Part of a small language model's weights.
Size: 8 layers, width 384, 3 heads of 128, MLP 512 SwiGLU, vocabulary 2421, 11.3M parameters.
Training: a variant of SOAP for these matrices, 607M tokens, 4629 steps.
Each number is 128 + 24 x the weight over the matrix's rms, rounded and kept within 0 to 255. Layers, rows and columns count from 0.

# layer 3 MLP gate, 512x384, rms 0.165, rows 185-209, columns 0-127
[[131 166 121 136 124 136 133 117 117 112 177 113 104 144 117 122 139 150 127 143 113 142 151 157 113 155  97 133 148 102 162 125  94  81 115 157 156 125 121 140 117 116 104 113 110 135 155 159  93 109 114 138 100 124 166 119 140 133 108 118 144 118  92 126 104  88 161 122 119 104 129 149 131 175 108 102 127  97 138 132 153 113 117 131  88 133  88 125 184 124 153 131 140 143 137  93 143 148 140 150 163 113 138 119 162 101 166 146 119 108 116 164 134 122  95 114 117 115 102 103 126 131 136 109 147 134 152 114]
 [129 178 129 111 140 127  86 123 132 154 158 138 161 176 142 109 117 149 160 151 107 118  90 108 127 124 136 112 127 110 142 137 114 120 136 136  95 123 136  91 127 113 107 123 108 126 100 128 115 128 123 120  77 131 113 139 128 125 104 111 150 100 124 141 110 140 130 113 136  96  98 119 130 145 131 146 142 135  85 140 137 171  96 109 132 137  97 137 132 126  99 155 139 125 105 164 132 144 138 161 105 113  93 102 155 140 180 140 146 143 153 108  62 137  98 144 114 113 106 135 120 101 150 128  95 124 145 125]
 [132 168 122  98 108 137 159  99 166 125 135 123  93  91 103 132 120 125 107 115 154  80 106 120 107 118 141 142 108 132 141 139 116 136 146 133 139  95 157 174 154 103 154 109 151 130 146 140 143 127  94 122 147 119 144  80 163 112 135 132 126 139 113  90 171 108 128 126 138 121 176 104 128 160 126  99 122 188 107 112 139 125  98 124 163 128 101 156 143 165 151 108 176 103 133 137 133 181 132 197 109 142 179 115 157  83 157  36 132 131  77 149 106 132  74 113 146 131 114 165 131 125 163  98 141 107 151 159]
 [156 123  86 115 175 131 120 155 159 171 101 139 158 122 117 105 116 149 200 104 100  78 157 142 135 146 138 118 163 109  97 103  95 120 132 121 123 155 102 130 134 131  87 151 132 139 137 150 103 135 140 137 135 178 106 176 149 109 149 135 101 168 114 104 160 128  97 120 105 111 120 112 118 122 135 139 125 157  86 177 117 174  81 146 159  81 138 129 144 127 122  98 132 123 129 107 108 145 130 147 136 133  97 179 125 111  79 127 145 106 145 107 131 128 171 136 147 152 105 172 125  95 105  89 127  76 111 133]
 [152 109 144 133 135 109 142 143 133 133 157 124  98 117 166 109 138 119 173 148 145 109 149 118 115 113  96 157 117 115 106 129  95  94  92 131 121 176 177 112 151 149 164 139 138  89  90 148 103 123 116 114 132 128 155 129 138 132 108 125 102 112 111 120 124 103 155 104 123 175 135 139 117 127 144 157 129 115  85 126 136 160 146 120 113 128 139 122 125 147 131 102 105 118 131 141 106 144 104 144 152 117 175 147 122 160 139 118 155 140 166 102 125  99 162 179  91 121 109 118 113 127 134 144 153 119  78 101]
 [124 147 140 133 127 121  83 138 145 144 130  95 108 145 114 109 145 138  92 154 122 135 109 138  97 115 159 137 140 135 145 110 118  98  82 121 131 109 125 120 150 124 119 115 157 126 145 158 142 115 120 127 126 111 119 117 131  97 121 152 150 101 127 105 123 163 149 138 128 102 124 146  78 138 126 151 125 156 116 142 135 125 124  87  97 108 100 159 153 119 152 157 151 116 161 143 130 143 151 156 129 128 147 141  91 126 157 131 102 118 126 149 136  98 122 120 129 117 137 121 140 124 126 143 127  92 131 144]
 [142 160 113  80 100 116 117  81 140 143 150 147 137 128 149 104 115 150 167 175 102 150 103 116 106 166 164 124 110 111 138 115 150 138 118 126 198 159 137 115 113 125 123 141 131  90 131 171 127 136 131 154 140  94 165 127 122 165 115 148 147 133 122 123  89  84 160 114 101 129 157 131 111 145 127 144 152 109  92 113 144 100 140 120 102 142 157 128 109 170 148 141  98 132 112 144 122 156 124 126  97 160 129 110 124 189 100 121 113 153 129 156 122 129 153  99 128 143 138 145 134 172 106  98 144  96 126 168]
 [136 126 154 185 131 156 178  96 113 133 136 135 114 130 107 142  87 144 137  98 127 103 159 161 123 100 138 145 125 107 145 107 117  74 146 154 109 138 128 103 145 134 141 104 141  81 121  98  99 130 150 121 122 111  63 150 125 122 117  94  91  62 130  97 145 115  50 145 147 141 105 131 109 105 122 112 146  96 108 168 179 150 162 134  89 144 128  95 130 102 144 154 113 132  88 106  96 112 104  97 146 101 113 181  79 131 116 104 155 151 104 140  90 127 108 142  97 109 120 115 146  99 137 152 132 105 113 124]
 [138 155 117 160  94 143 101 143 177 120 142 142 160 112 109 101 117 122  94 137  96 115 184 148 147 107 131 148 136 101 126 116 110 113 158 136 131 134 134 126 114 137 119 138 103 140 137 128 116 136 132  98 121  65 140 110 132 135 129 165  64 143 112 118 116  75 132  99 130 120 113 153 131 120 160  95 117 128 140 108 128 147 123 130 152  92  98 102 113 146  89 149 125 133 125  82 116 100 110 128 101  82 133 133 131 172  85  94 131 142 110 116 156 118 135 131 151 146 146 140 117 148 123 165 131 110 116 139]
 [110 162 149 141 153 117 133 138  89 111 142 155 153 158  99  79  99 112 174 150 124 112 154  90 108 167 115 103 173 143 146 128 116 158 161 124 147 135 113 164 126 139 140 157 123 149 174 144 131  88  91  96 121 155 140 112 125 118 166 143 162  89 139 146 111 139 138 170 162 146 121 110 125 112 116 140 148 117 100 120  86 143  95 125 137 107 138  59 121 148 105 147 176 152 121 151 100 107 131 115  95 156 125 104 117 123 141 163 157 135 156 134 129 156 144 100 127 161  93  97 163 100 142 105 125 124 119  88]
 [124 161 146 111 108 126  70 149  95 127 139 186 133 115 203 130 179 139 107 135  79 124 132 168 108 124 124 128 134 132 133 108 188 132 127 164 148 153 147 137 109 111 166 114 100 149 115 106 115 123 153 164 131 161 138  92 105 142 110 109 144 156  96  94  93 140 177 126 105 154 130  79 110 147  94  96 115 125 149 126 141 131  96 145 127 127 107 121 122 146  98 118 134 134 124 120 169 132 150 155 131 126 116  91  90 145 124 119  66  80 136 126 121 140 132 116 131 109 110 155 109 135 120 162  95 125 146 147]
 [102 146 111 127 156 153 129 170 124 103 103 162 176 101 109  79 118 138 149 132  67 120  94 174 136 103 107 107 106 131 153 111 113 123 184  88 115 170 152  91 146 143 113 148 154 164 130 126 119 120 165 124 141 134 126 105 123 101 108 154 140  98 113  96 145 155 146  86 107 146  76 104 121 114 123 121 124 107 114 164 136 130 141 107 124 123 134 140 148  92 106  94 109  97 119 159  79 148 137 120  95  98 137 143  90 132 165 149 107 123 166 114 110 116 112 148 141 168 152 123 174 117 129 133 138 116 164 103]
 [130 122 137 114 159 124 109 102 159 159 144 130 144 156 154 109 101 154 169 136 110 159 121 125 123 110 161 168 142 147 124 119  94 143 144 134 148  96 159 104  72 122  80 134 115 115 150 124 116 106 175 125 140 145 168 161 154  97 128 143 118 106 159 111 115 119 151 134 119 109 156 150 126 100 144 152 146 120 113 131 178 161 121 127 176 110 149 108  98 134  88 116 127 141 127 110  77 118 131 154 130 129  89 105 126 151 129 123  73 114 186  97 109 142 106 153 128 108 186 120 109 114 128 148 124 122 137 168]
 [114 137 138 167 135 122 135 139 108 109 102 135 112  93 141 118 142 152 108 185 117 131  87 169 124  88 145 133 154 108 143 154 153  89 120 138 142 163 120 106  95 101 140 125 113 149 161 114 111  97 132 133 162 162 119 170 142 127  70 110 117  91 127 156  77 159  95 162  85 158 117  92 112 149 132 142 146 148 106  70 151 133  98 132 125 121 161  74 128 136  91  95 107 125 118 152 155 106 113 142 148  97 128  88 155 154 131 135 119 105  68 112 140 108 128 146 130 142 125  79  96 132 100 122 139 101 112 144]
 [121 126  94 125 136 133 124 110 185 111 119 130 107 197 115 124 106 162 128 121  83 127  79 141 118 123 111  97 151 124 125 105 141 133 143 148 145 113 129 138 130 169 132  86 126 140 134  95  83 122 152 136  94 155 122  75 114 142 119  97 121 128 131 135  98 147 117 159 115 112  98 146  96 138 114 110 107 131 108  90 142 173 138 109  97 102 167 120 125  94 115 127 122 116 149 123 119 102 120 126 159 111 117 127 132 120 112 137  74 114 137 116 137 130 161 132 152 136 147 126 107 134 103 112 108 128 163 126]
 [178 114 167 143 152 114 162 131 145 154 127 158 112 111 151 174 108 126 122 165 158 117 151 110  96 127 147 175 102 141 123 142 124 112 108 150  91 144  98 122  90  91 182 141 126 150 116 129 121 118 121 130 127 119 121  97 145 125 108 128 108 161 104 128 145 152 153 118 124 166 108 121 117 142 119 144 162 162 138 140  93 157 131  82 149 115 100  84 136 123 141 174 130 111 102 123 140 103 144 116 163 144 109 122  82 115 126 112 107 143 117 152 107 114 163 109 182 138 109 104 110 109 136 123  81 162 114 134]
 [136 113 153 148 116 136  84 132 142 149  97 169 124 132  71 145 147  80 120 160 124 134 119 133 100 121 152 157 141 113 136  81 109  91 102 133 121 107 139 116 134 117  95  98 132 129 134 103 124  72 153 129 113 165 165 156 167 121 146 125 146 105  93 146 117 114 128 109 139  62 116  89 134 132 136 137 124 143 124 150 124 100 107 120 170 146 146 124 162 130 143 122 132 155 103 132 118 155  86  97 117 152  84 111 117 148 170 142 136 146 108 150 154 152 127 129 130 125 131 135  70 175 112 155 126 116 139 148]
 [125 117  90 128  67 140 159 125 101 134 170 124 119 149 107 154 146 133 119 153 148 140 139 100  99 155 161 157 150 107 123 143  98 140 157 136 123 102 165  91  90 136 112 124  79 148 103 121  99 108 144 160  95  97 175 170 108 128 130 135 137 168 129 124 118 151 125 124  92 202 107 137 159 133  95  83 118 133 122  87 116 121 123 138 110 105 147 116 140  87 120  76 134 124 109 125 129 128 130 125 109 137 156  76  80 132 130 155 120 147  84 141 135 113 152 116 127  99 118 130 105 126 134 101 123 116 114 128]
 [111 113 135 142 126 161 125 122 156 124 165 111 120  87 136 136 183 131 133 125 150  80 161  75 150 123  90 114 127 134 136 129 119 151 131  86 103 146  92 152 128 141 120 168 126 115 142 156 154 158 135  91 124  84 141 138 147 138 129 146 123 122  78 126 113 115 184 107  88 143 121  81 157 102 104  95 109 121 128 131 119 137 126 116  90 115  91  97 141 133 131 162 163 143  93 123 121 139 128 121 122 130 168  96 100 112 133 112 109 119 122 148 114 148 121 109 117 120 117 150  95 131 168 105 183 138 133 141]
 [136  99 135 102 146 171 109 159 104 121 106 152 116 142 127  96 156  83 138 183 138 105  95 147 123 113 146 137 177 100  78 160 123  98 122 176 137 108 137 140 111 146 107 106 146 122 127 146 107 108 127 137 121 154 126 134  96 141 140 173 110 130  76 102 126 105  90 106  70 128 129  83 145 125 114 115 131 139 154 116 156 152 109 134  79 112 120 129 150 115 107 163  91 135  86 131 124  91  96 138 104 109  87 141 155 160 127 155 139 110 120 136  79 139 101  85 106 163 143 152 134 121 124 111 138 140 161 128]
 [ 75  98 159 125 139 166 149 183 139 114 143 132  84 118  90 138 113 141 125 115 140 119 100 129 146 151 103 146 151 133 135  82 131 137 129 127  91 175 107  95 113  74 201 133 132 122 140 108 129 127 100 138 157  98 111 126  78  88 156 103 123 116 161 107 128 125 138 162 127  89 160 108 149 163 153 117 124 165  92 133  82 103  88 153 134 133 141 139  98 129 131 108 116 119 143 162 132 120 120 111 153 126  72 160 153 126 106 121 116 115  80 154 150 137 150 111  82 140 118 115 150 129 126 108 180 128 114 146]
 [165  87 118 115  79 197 154 156 105 111 113 170 149 158 129 110 118  98 125 159 108 166 155 158 112 136  80 130 163 138 118 135 134 130  71 138 165 135 168 168 111 116 129 105 169 100 172 129 126 123 109 174 139 118 137 130 151 114 112 148 115 130  59  79 116 139 119  91 131 147 130 111 137 134 116 125 153 140 118 104 147 115  98 173  95  74 104 116 119  70 134 120 112 151 102 152  97 128 132 137 147 145 114 100 103 160 162 116  91 129 105 136 112 159 135 114 209 144 134 123 162 191 114 144 118 116 103 144]
 [143 150  85 125 134 124 152 103 158 137 186 148 122 128 107 138 102 140 107 128 132 114 110 124 122 116 120 125 124 121 184 158 149 177 151 108 118 151 112 136  98 125  86 124 100 136 131 106 122 114 142 150 148 156 161  79  94 150 123  88 118 108 125 104 142 132 117 164 133 183 118 153 143 122 113 144 134 145 144 135 126 137 122 103 133 112 125 139 131 101 101 149 113  96 124 152 143 121 184 146 110 128 149  69 123 129 111 142 159  88  97 147 134  96 143 190 125 168 134 127 135 143 150 169  99 131 149 119]
 [145 104 107 116 146 140 160 120  89 105 139 141 136 130 166  89 101 124 143 162  96 102 128 122  97 130 147 145 102 147  75 136 156 115 151  99 118 126 124 142 179 115 152  97 155 170 178 103 153 148 107 126 143 122 145 126 171  64 123 119 135 163 136 128 143  92 115 114 181 155  72  89  95  98 180 137 146 112 124 104  93 118 143 104 115 134 113 141  68 120 109  53 148 134 100 109 149 111 136 131 120 153 101 114  99 105 101 115 148 168 177 183 136 132 145 106 140 144 127 128 128 120 136 149 143 140 120 104]
 [142 126 132 141 138 158 124 137 121 119 124 132 137 113  91 115 106 140 160 100 134 126 114 117 134 109 114 103 149 108 136 129 159 105 113 140 161 168 166 123 109 111 152 150 138 177 127 140 156 156 130 120 113 174 147 108 193 115 132  98  85 114 126 108 132  90  73 125 122 122 138 131 124 134 100 101 141 120 137  96 142 132 109 156 121 149 140 130  72 151 112 131 126 133 106 154 109 150 173 130  96 140 127 129 149 146  83 147 156 113 164  96  90 140 155 121 118 156 163 161 144 178 110 110 155  93 125 138]]